Part of a small language model's weights.
Size: vocabulary 6955, 6.4M parameters.
Architecture: RMSNorm before each block, rotary positions, biases on query, key and value, untied embeddings, normalized queries and keys.
Training: 393M tokens, 2796 steps.
Each number is 128 + 24 x the weight over its row's rms, rounded and kept within 0 to 255. Layers, rows and columns count from 0. Numbers have three digits each. The size before them is the row's rms in percent of the matrix's.

# layer 2 attention output (transposed), 192x192, rms 0.325, rows 8-41, columns 0-95
098:115110168116147098141140107073108126139140106152147113157081126130141101131106137108153113112139132110117108135084167166115123151108163129137112127165102113183173131151128036144140114171128116109124140122115151116123157163170160116164112123150162100127132125132093097133182107157137145069
106:141147138135140160074190122087144147117117145094118092173153124169074152121149142156131134131131141154164173137087129125110116157129138166126148122169124118147116139126149109161152111125145123157149146091112094096130123168151103107106125133140104154149130121123116126123196153119159137110
097:094128112121119123127077115154114109074133117167136111120106116063079111101159099132137148133087134149082129133117173101124088103118116092124143114113111117121148144085137137141100110151148164134148121106141099132164150085122122127152114179184100155112098145082141096088141144119118124143
101:069189171160126124136160102134119141171118089175200123119111134117143111076103119157146126138165127127125095108121162121124161133182136147121144113160133166079126126127105098168105110141122135142126097126113124150146120125177122173123112107148164153124132142101132109168148088157157137159
101:128141139149172177132099142144114127108113083150125123123131091102114164104075121110170127117130128127125179140115121120125128129113138093117157148125151143103129087119148175120156148159158130056116134096183150119108132125130133149093138135119139132144112118120117112162122136136135172118
097:122139121119128120158116146111133173116119104120121088171164153138151117113131112112118132128108126139140117140129127142133149099081121140143153158102147174087129111123123146133145153122115144125170121080098142094110159138128105102095131107131113066113103128123103133147147131121105113146
107:151136126123134144142151118141137079102129134101117134110095158110091099138122102131120142083141121141150121131175180156125156123152128123096112125111114072124121195133157180138139089110121167158128152140088093152117146124137128162112111124135119146170112064138087109137122086105094128096
103:123123088134162139108131150125144142142121124121141101102162139181123109102141112140125126130160103168120115125127165107161141141124126118108117128135102132105123083097157126095128119158099111140084147137149142110125183117168170142154117127095094141116093188100117154077157106122128133131
102:092119127097138141136098092159118146124113151129132115099158164138158125127114104121139125116145117145136097092156141158162131113104116123119145140146133088121125114108100092136170138103094117143117101109093110122131099144103121135121133135094149117091115081109074111120127164172100110125
105:137138094163101132132090133166116137103109137165107125080151130175078126131107113153124100116140096128169149135082142142144157115137160124136158136075114180154177112136114132117125139131123134110119108122095140107154098076078130082130111147125077152124126152135111132156103132077116132126
093:110133162083125142151123144104129072069122141151120121147136175151099144118101143107133140152151120163180102115172143104119140123117142184102099112095170146136118129143117134134142173137144147153092144135120107100144080091104118145123123139107167125140146146138135116128110189130146154133
097:088123164151135164101147076116104146075078119107126141129124099147106125096155146101141163149100133129121148127162112078118146161101144101112103095081158135106175130138136144138154102137113133134137117079119122164135140187144146120124184136151124130141111138113158153090118148103129089110
096:121134117132137142154151102153109072115112107068129101122124092110133142134155119124111151120139138176132171122120143115135133134080134124177107126147123126153133103059123162130136157126185151138129163185108098139119124151108121151134079071153103132142163116156094132142108128167097113130
094:138145112135120158170114120110068118086100132112145101111113150138142114150119130098171131141124098183080123138069121095119143147148135115115184105126114136146106121156134110121130129132157133119137127153145097120119100079095150149098143116122129097141084167157169159154133156153123133127
100:133122156090148131141194093155130084133110139180120152137137122129085118117145139104132110122150108161116161136164132156094115146167141103124123155139111138132152145124102100105173104112132129127171159131150118163158117121100141133104103126122137138110136127142132121169139149114087082144
105:157133106136151131089138136142145112139162109102130131201129129150148136141115092151114135153132153088130108118118131141102086149126102094098121166119110157157166129142111099138197142119099159096158134111133110108135137112147132114116142113098171117142183137173105122138100164124112104101
105:081106128141116134126146151160119093136165109125102133140145113133141144119111134137135143119156106123105152135156131142116160108166148124089116131153113107136132098104117107134121158127071098134127123134090119140137134139168135173142120141138115141098128081114156129130133095096145111101
103:114120133127106121153101124142118136139127124144130126163098085146093105122185136169156125148133139133185107168128106124112116148080115122136143186153101130101152133107149167100117138130111134128131136127134147110096163113148135137143144120120123150101162115173105085154148129144086116137
093:095160122110149136100159095130113213111114106105140083124112128112124147103112104188132114141141165137106090165137102112140119145092128170112093138176096104140143120151153151119106148126106142133142118169114080152107113133081112156132123108103103133124181130110139155124161146165116151135
102:142114111086155126096131109123101140116122174084148085178130164122152166127135106123142156111092146141124121122104171159140141164140119096120135159119092109105135127151174131169141118155139105106162107110132127123120158179115126110054124126071078149138082108121108132090111113116112138155
100:139131134105116149122106137103092071163156134121135088142155102122144116107084131114146114149121114125130120144167145121138110135122128129161095115090131127101106124092122141108145117139145122110112134111117123129161143085123126140120172098099124119107131123094095157109158167143160157097
101:087156164155131170160148141169155160145148111115112144113132120109155138142168102079157104174131137140116126138115084157154128103120116131131143124179183110136139125098153144117110143131148169119179113136129151138103134095075132134147130114159138140152086127158121148124146149118083110146
090:127129120122126083095119126130118108119142126093137063111082170074160121100143106128108127130144134184122120155155152096135148132148144136165094127134109151148117141126169184118118138107146143112131141094133123079109158106102129109162075164116113091137143152128143152076147119141116173098
098:110097147150111160137196105136151141115104138142128097113109131101179093063080157097136153156145165122139126148114149146132116127121132106139111077153106112157146143125126120171100085127138110136135176146126137160147109166116107136118126097096151134122117093137118117119130143094118148151
096:155104128147084113131136055136127092122180144170150139093151075135144182102129105138152128095137136128167115153107132145146152133155109128094127169139106122110164135116193136145123148121117129101129160113135087096137137118113132129115125177135127076159162113092120147112119093128134159147
102:117127131142114158133139176122109147136126092151136149136130132158144101140097153119178081143139130127141109155098122114111133168132111124117145134126133148153121130092107143116129159091151179123103107147090114146137130127129164086115138069127108133081168060099135063148123106102136165157
096:155101141133111114120145113178111106099132112173165162113141157130153098095174160142160165142147085115154135131140137137147084072109131104131090149109115118180115148122123148082164114106152079100116094085106152124101130160127163133138110099096143144156173173130140150156099135096095085144
096:117105070108097113117148125131147140082114117160160106149132130197116127128121131154124102120082184100146125163122149108132142153149164183134151087131103101069105102097136145101148129109138125167139143147154153097107107161136101130127098089116132120097085130122164118136129121132125172144
105:118117166133123137102126111162162137132123103145151173206132137105114115136078139172168127100119125119126114114181130135125151090116159137139108071121138112147104100108166113118156115122070144143121120189161112098104148148152109112151119170097146143174111170108162091115155114100147167101
100:146118116106108130131166073142134131138135133100132163153102120139153180064162104132122150162097126154144082179193131171120137138157145098157143107119134105114141105139116103164157145112128166156114153141129175143091143120124157098133142081127093101099145142106088116142139124104132113128
096:149156071164095122105108123090136179107110161104119139149120155122142117133106174127128145128113164104125090144122154160192121153110093106134102216071123138151125108093131123116147128111148118127114143098103151106136108137171096137146144170164113116148158098121111111129110129119147152137
095:128101162126122151156133126116164110045131080139099129186140161138157113138131136183104167115135141115103133167155108131130141131150139146142103079167096165111143109100127100139125086135139136141137148149168104099139093091138108145156057068090104100138124119112148111133111132145148088141
090:139128101120138113118106131126135169123132156137183132120101147112159141111146114103130137126158151133103134121138118140145064110164119130138109123093108114075150116165121132135130154133163106124153086143107097117152036135096135159103137139127147158129102097149153125130133136154098151096
098:189117124102096089135155098141155149140110114164151072122166135090166160147094129145128100087151133069095159118139101123128119130105122116132109120158145084101132123167150119114141151152139121113126131122113160104160160171105136147115119132069135102125135141128148079110109130134128125097
# layer 2 attention value, 192x192, rms 0.154, rows 9-42, columns 0-95
101:104132072105124137145092137125178130150131146156123134101121135125155105130102164128127079117149107098138104118168085125129167138121135126148115143076129111099152148107123181120111163130117111130096157164166151133158163121177142104187129133128106095116090113140111128112125093143183117150
092:170145137153137125134155126086154155144152113140153149128165100130114130174140168130136127120093141131150138154171117134126114156172139139092097170122158114106117116137129100133131121141134084128089072124101180142115126118143108124102187126134140087178125100141117134145114136139135139089
091:137117122133109085111103136144122154094140131099099056092127107157116087133132114103134157141134102152177141143129129121167130078078092110138085090120143109154137151136142127126137170147100162111100154122122144140133120190101140134172137100104090092157101149129117107138119103139166125137
092:100139140167100140108160153134124122114161167154161161166156132099133115149189150115148115172119136092114140126129119125095115160121115123143109133134146120137130132092140095144118123094129106182120122115075129134118098139121142130130134124162113175090108121154092151118127123105113121097
088:150099149112140164137145145163152091120158150117142149137116140135134113099154085158117143149090136134137099085124133093158136110174122088116149120119115120137149131132098100142127135139176158145132120154145133153127087139155103111159150139152172143107162139192173131120110120160125120146
098:119133154137165109139140109130061095161095100120144115171143098175160137135175172130108087114167120136126147099159113088110152077093097112142148140166112155139128110107157112129140104159146111115114119126134112132138137146147125123094081089082070122109114167092149159160102149113142105141
101:108119092165105131124133097122117114119127128115178138111147128128147164171126143098119114129084152135140144135115083121142135118149114095167153098126157124137151145110122111160165147117136142130178104117119114110128103116153124158143079130154115141115162105164149129145106137089158178105
100:136164150145140108136158110110126151138115149139113137151122097161124095087133135135118112143173074111128112158079128147127135133139107142128139145162140149124138114108183147132085132126163147131138140137153065183118102091117107122097163114124075169171162126125163123134132173107137136199
100:149127191137135141136131137088128123112163123143164146132106102083165162115141099102164177170100145124133096114103118119093116139117149152105133119132166134100122147117124120107118122144140105129172123129172071105084138117161117123124156121133120099117134166169107125099140111150111112123
083:189148149154132154089143104111151123154170123141103105127141170121153143106122161165094142128084160090075173165086145117104143139133111111127116113159116125141157115130094109114122106134103144133161123158166073135147130145131110152102151137136099146162105109129105114072128126124159133142
093:148106172123113144150124104139191130154183099171114106134134139115119112118117129124130095117097102106090128161141144142120119148169109157098143150115107114132137121105137148157138182198101095131102116133097132135138130145123148083156124108133114095087168123140158101172125120124136141095
094:149156180148142120146126153142132117151121119122114148113141104169104133114141143156137144135115104118102118109115101099161148161120124155113115123115124117101119163144124100099146098089109133121131120166150112126110100077109153122120145145109144168149104110110163149157135131092127064085
091:133144117149097088131166134112131125161189151145147126105129127108089153121137125157133119127097103074145115134131131130148128109117149105122134178145124144095164113151139099058139115127130082143133094140109142160124142147171144121152114138107075160110139134130114092121119104121141139058
092:116126137141140157121131212142104146138148107073145099137103083164143153116144117149124143108098094108128144136107121070109161136113100134116130121101130102112108144105129145141099169124121143131117141127076112126146117156132127144123118121163099141134107112114117144127132092098123112122
100:134127126137146094114110136107108135137147111108088172175161132134154122130154159126174142177128103180158126131137145107154152147133148160124163113128147134107109134142111174129043134076128162123080122135111165090163116117147116147118135133118151142119125123131117140115110080132113134132
090:135133130093130110127105083088132109138104157144175122171118150157154122125147136161110132116157162160166114121152103134129130151138120136113153117083138130113134180103125087104112084107132132124175106117148144147102133144134133104108155087110109140126137166157116137130107134176128127176
095:122113136106128115095121107158135141106164140140148127112140167146148123156130159106143124198078129109086168114124105085105094092107130122121146149122111146157113126119118097157125128177151134127146109105117137118161101135130114091145097136184135118131088148107151152098109078117124163104
093:120123142131154090147113135174108120139187157141129146130137131146085082083101096090096133168114085077119112139103134122132131128110143107128154102080154114125125164098098115121140137118134127151122152133172134128161130104133158094142123182146130123117129122155138096136118126102107104150
099:086143185150121176198125102083135144158130128144120107147102074127121124091122102161153108108136135125094165101146112121152095111141137125126108150088129148126117122069131122089101110086145107164151146157096163120126112108120159159129128090153156121124169189128140125144108132123110104083
090:129117115109125101129174093167144160138114137127156130161152114116146146138148160105121121102146100133140148134118138138090150151175113104178155166158164177170159131120115146119154119108117118100170164099129148141128126152178148101119176149128132115136145133157126140151162144091113087139
092:083109099107129098141104129131107134127133143123157122119148142172106092116083159174086186130111142083129079138112147133101149133081136106103122149135085139112127140109102120139112136166086144137060121114119147099107097107149127117088139118160083133113129102107121122115117113119168126178
090:132138133119133135142098126085128141122127151158150150139177149111071132132120090164110132149081092083121144113116118121155125131125118133112109111108133110129114104139095098139121133140145100120185122155156149125120092103191115148130124101119191155088148151132111123130099153134148102147
088:131134109146177173173099121182124129124123098101142129126139098173134121118153091098092091106120120104133146077155129115145161117123128129149170177109119153141116120100123135138144149103137132153097119112134106104079127125106162152188096150126084132130117124107119128096132138118186133164
090:088125098118134104147120155118113127123106147131121142179154142146154142138131119163110103129148110126125062127128152101127077141111124128161137143098181121154106142132124173127143103144136121120109109129167163106052140083106113144148148123106097095139117137122133108123175192110143102155
096:123120153106127131095126118182100124110125167125118118129107154127110157154179123108152133152156145118140128098122098150107168101121121133109106159163110126133155118097140109162124155148154107097154148102156149112125134130127141176158102115114126140171095189171097191090107136161160088144
093:081091143163134157139130123125118138145109107097085117148135114128157123159108070113108093132142115148050160110127162132119155151189134121086149125139138135122146106133134103131119172149090115106153140152178107182144111133164131136111116145123160128141141099117104088077123122136162126104
100:123108094127125121146129130126143134162145127127126132094135128104139123161119119117120119110194116149097150160136144126128110113070114125088162120098145126131128150117107099129143123146175154130123117151144104144140151107063131140107173146187120136143128133167099159141131157128131100116
097:115092104129120149113122148126138143121167103105163080099130158134143120139122142106132101050155147131162103164159126167130143085136134130149174098130074094118140113088096166127131143142142136162100170103165169123142123128084133148135140137128131090100128127116175131138124141112143136126
097:131107154133164086158137167114106153158137072084087170102130123138149133140135097120122111103156104109107121126105106106172137111114112111127113150174129136128136134125126154131034106131129127101124122093128095154109105114090081117112119138158158169158121117106116137159108110133152107175
088:118153121139113142130177112133139122083111128147128154147120127115129118115131085126154138129146144196135174159137162184129111077114129156096117113133128140115118137151119168146121130114120150143176121140147145119077108118153136109119087113147188144118155164154103183130124111169136126133
095:106127089142119131101103121174157138153113132155152093134093176135094137135135127119149091090144187112138144122141126134108134133138109148158145129111155095148124106158121142116098129116129150092094137114125118119132178123149159133115201136137120149132156102120122122148133174131165129140
088:109128122116119105123137153121176124110103127137088137106109107157098096115167164144100111094107124141170173122101110152124138144114132136087136120130172132164142118120107113122116141108126085122111170106154135209151154110156126111150163138085126038112153115105122151123133113118173151138
097:086116106131106116097102147120130132126088088080140146141102138190095097107117099138123098121159106193164125097130140163133159132104147123132112128097165112155099105104098108131124124106132128186136137166157118121122129084102117129161141137146131130163159157095130179086127133094112087179
095:175132145111158088117128125145108136115138120109138111081106113150142139111138152161121089139140145131114177156129128152170141152182110167124115163131119102136123149098124128115135137135159130144137171146127105143123134122143143123088099115150068136152172198140166129145148091112134124128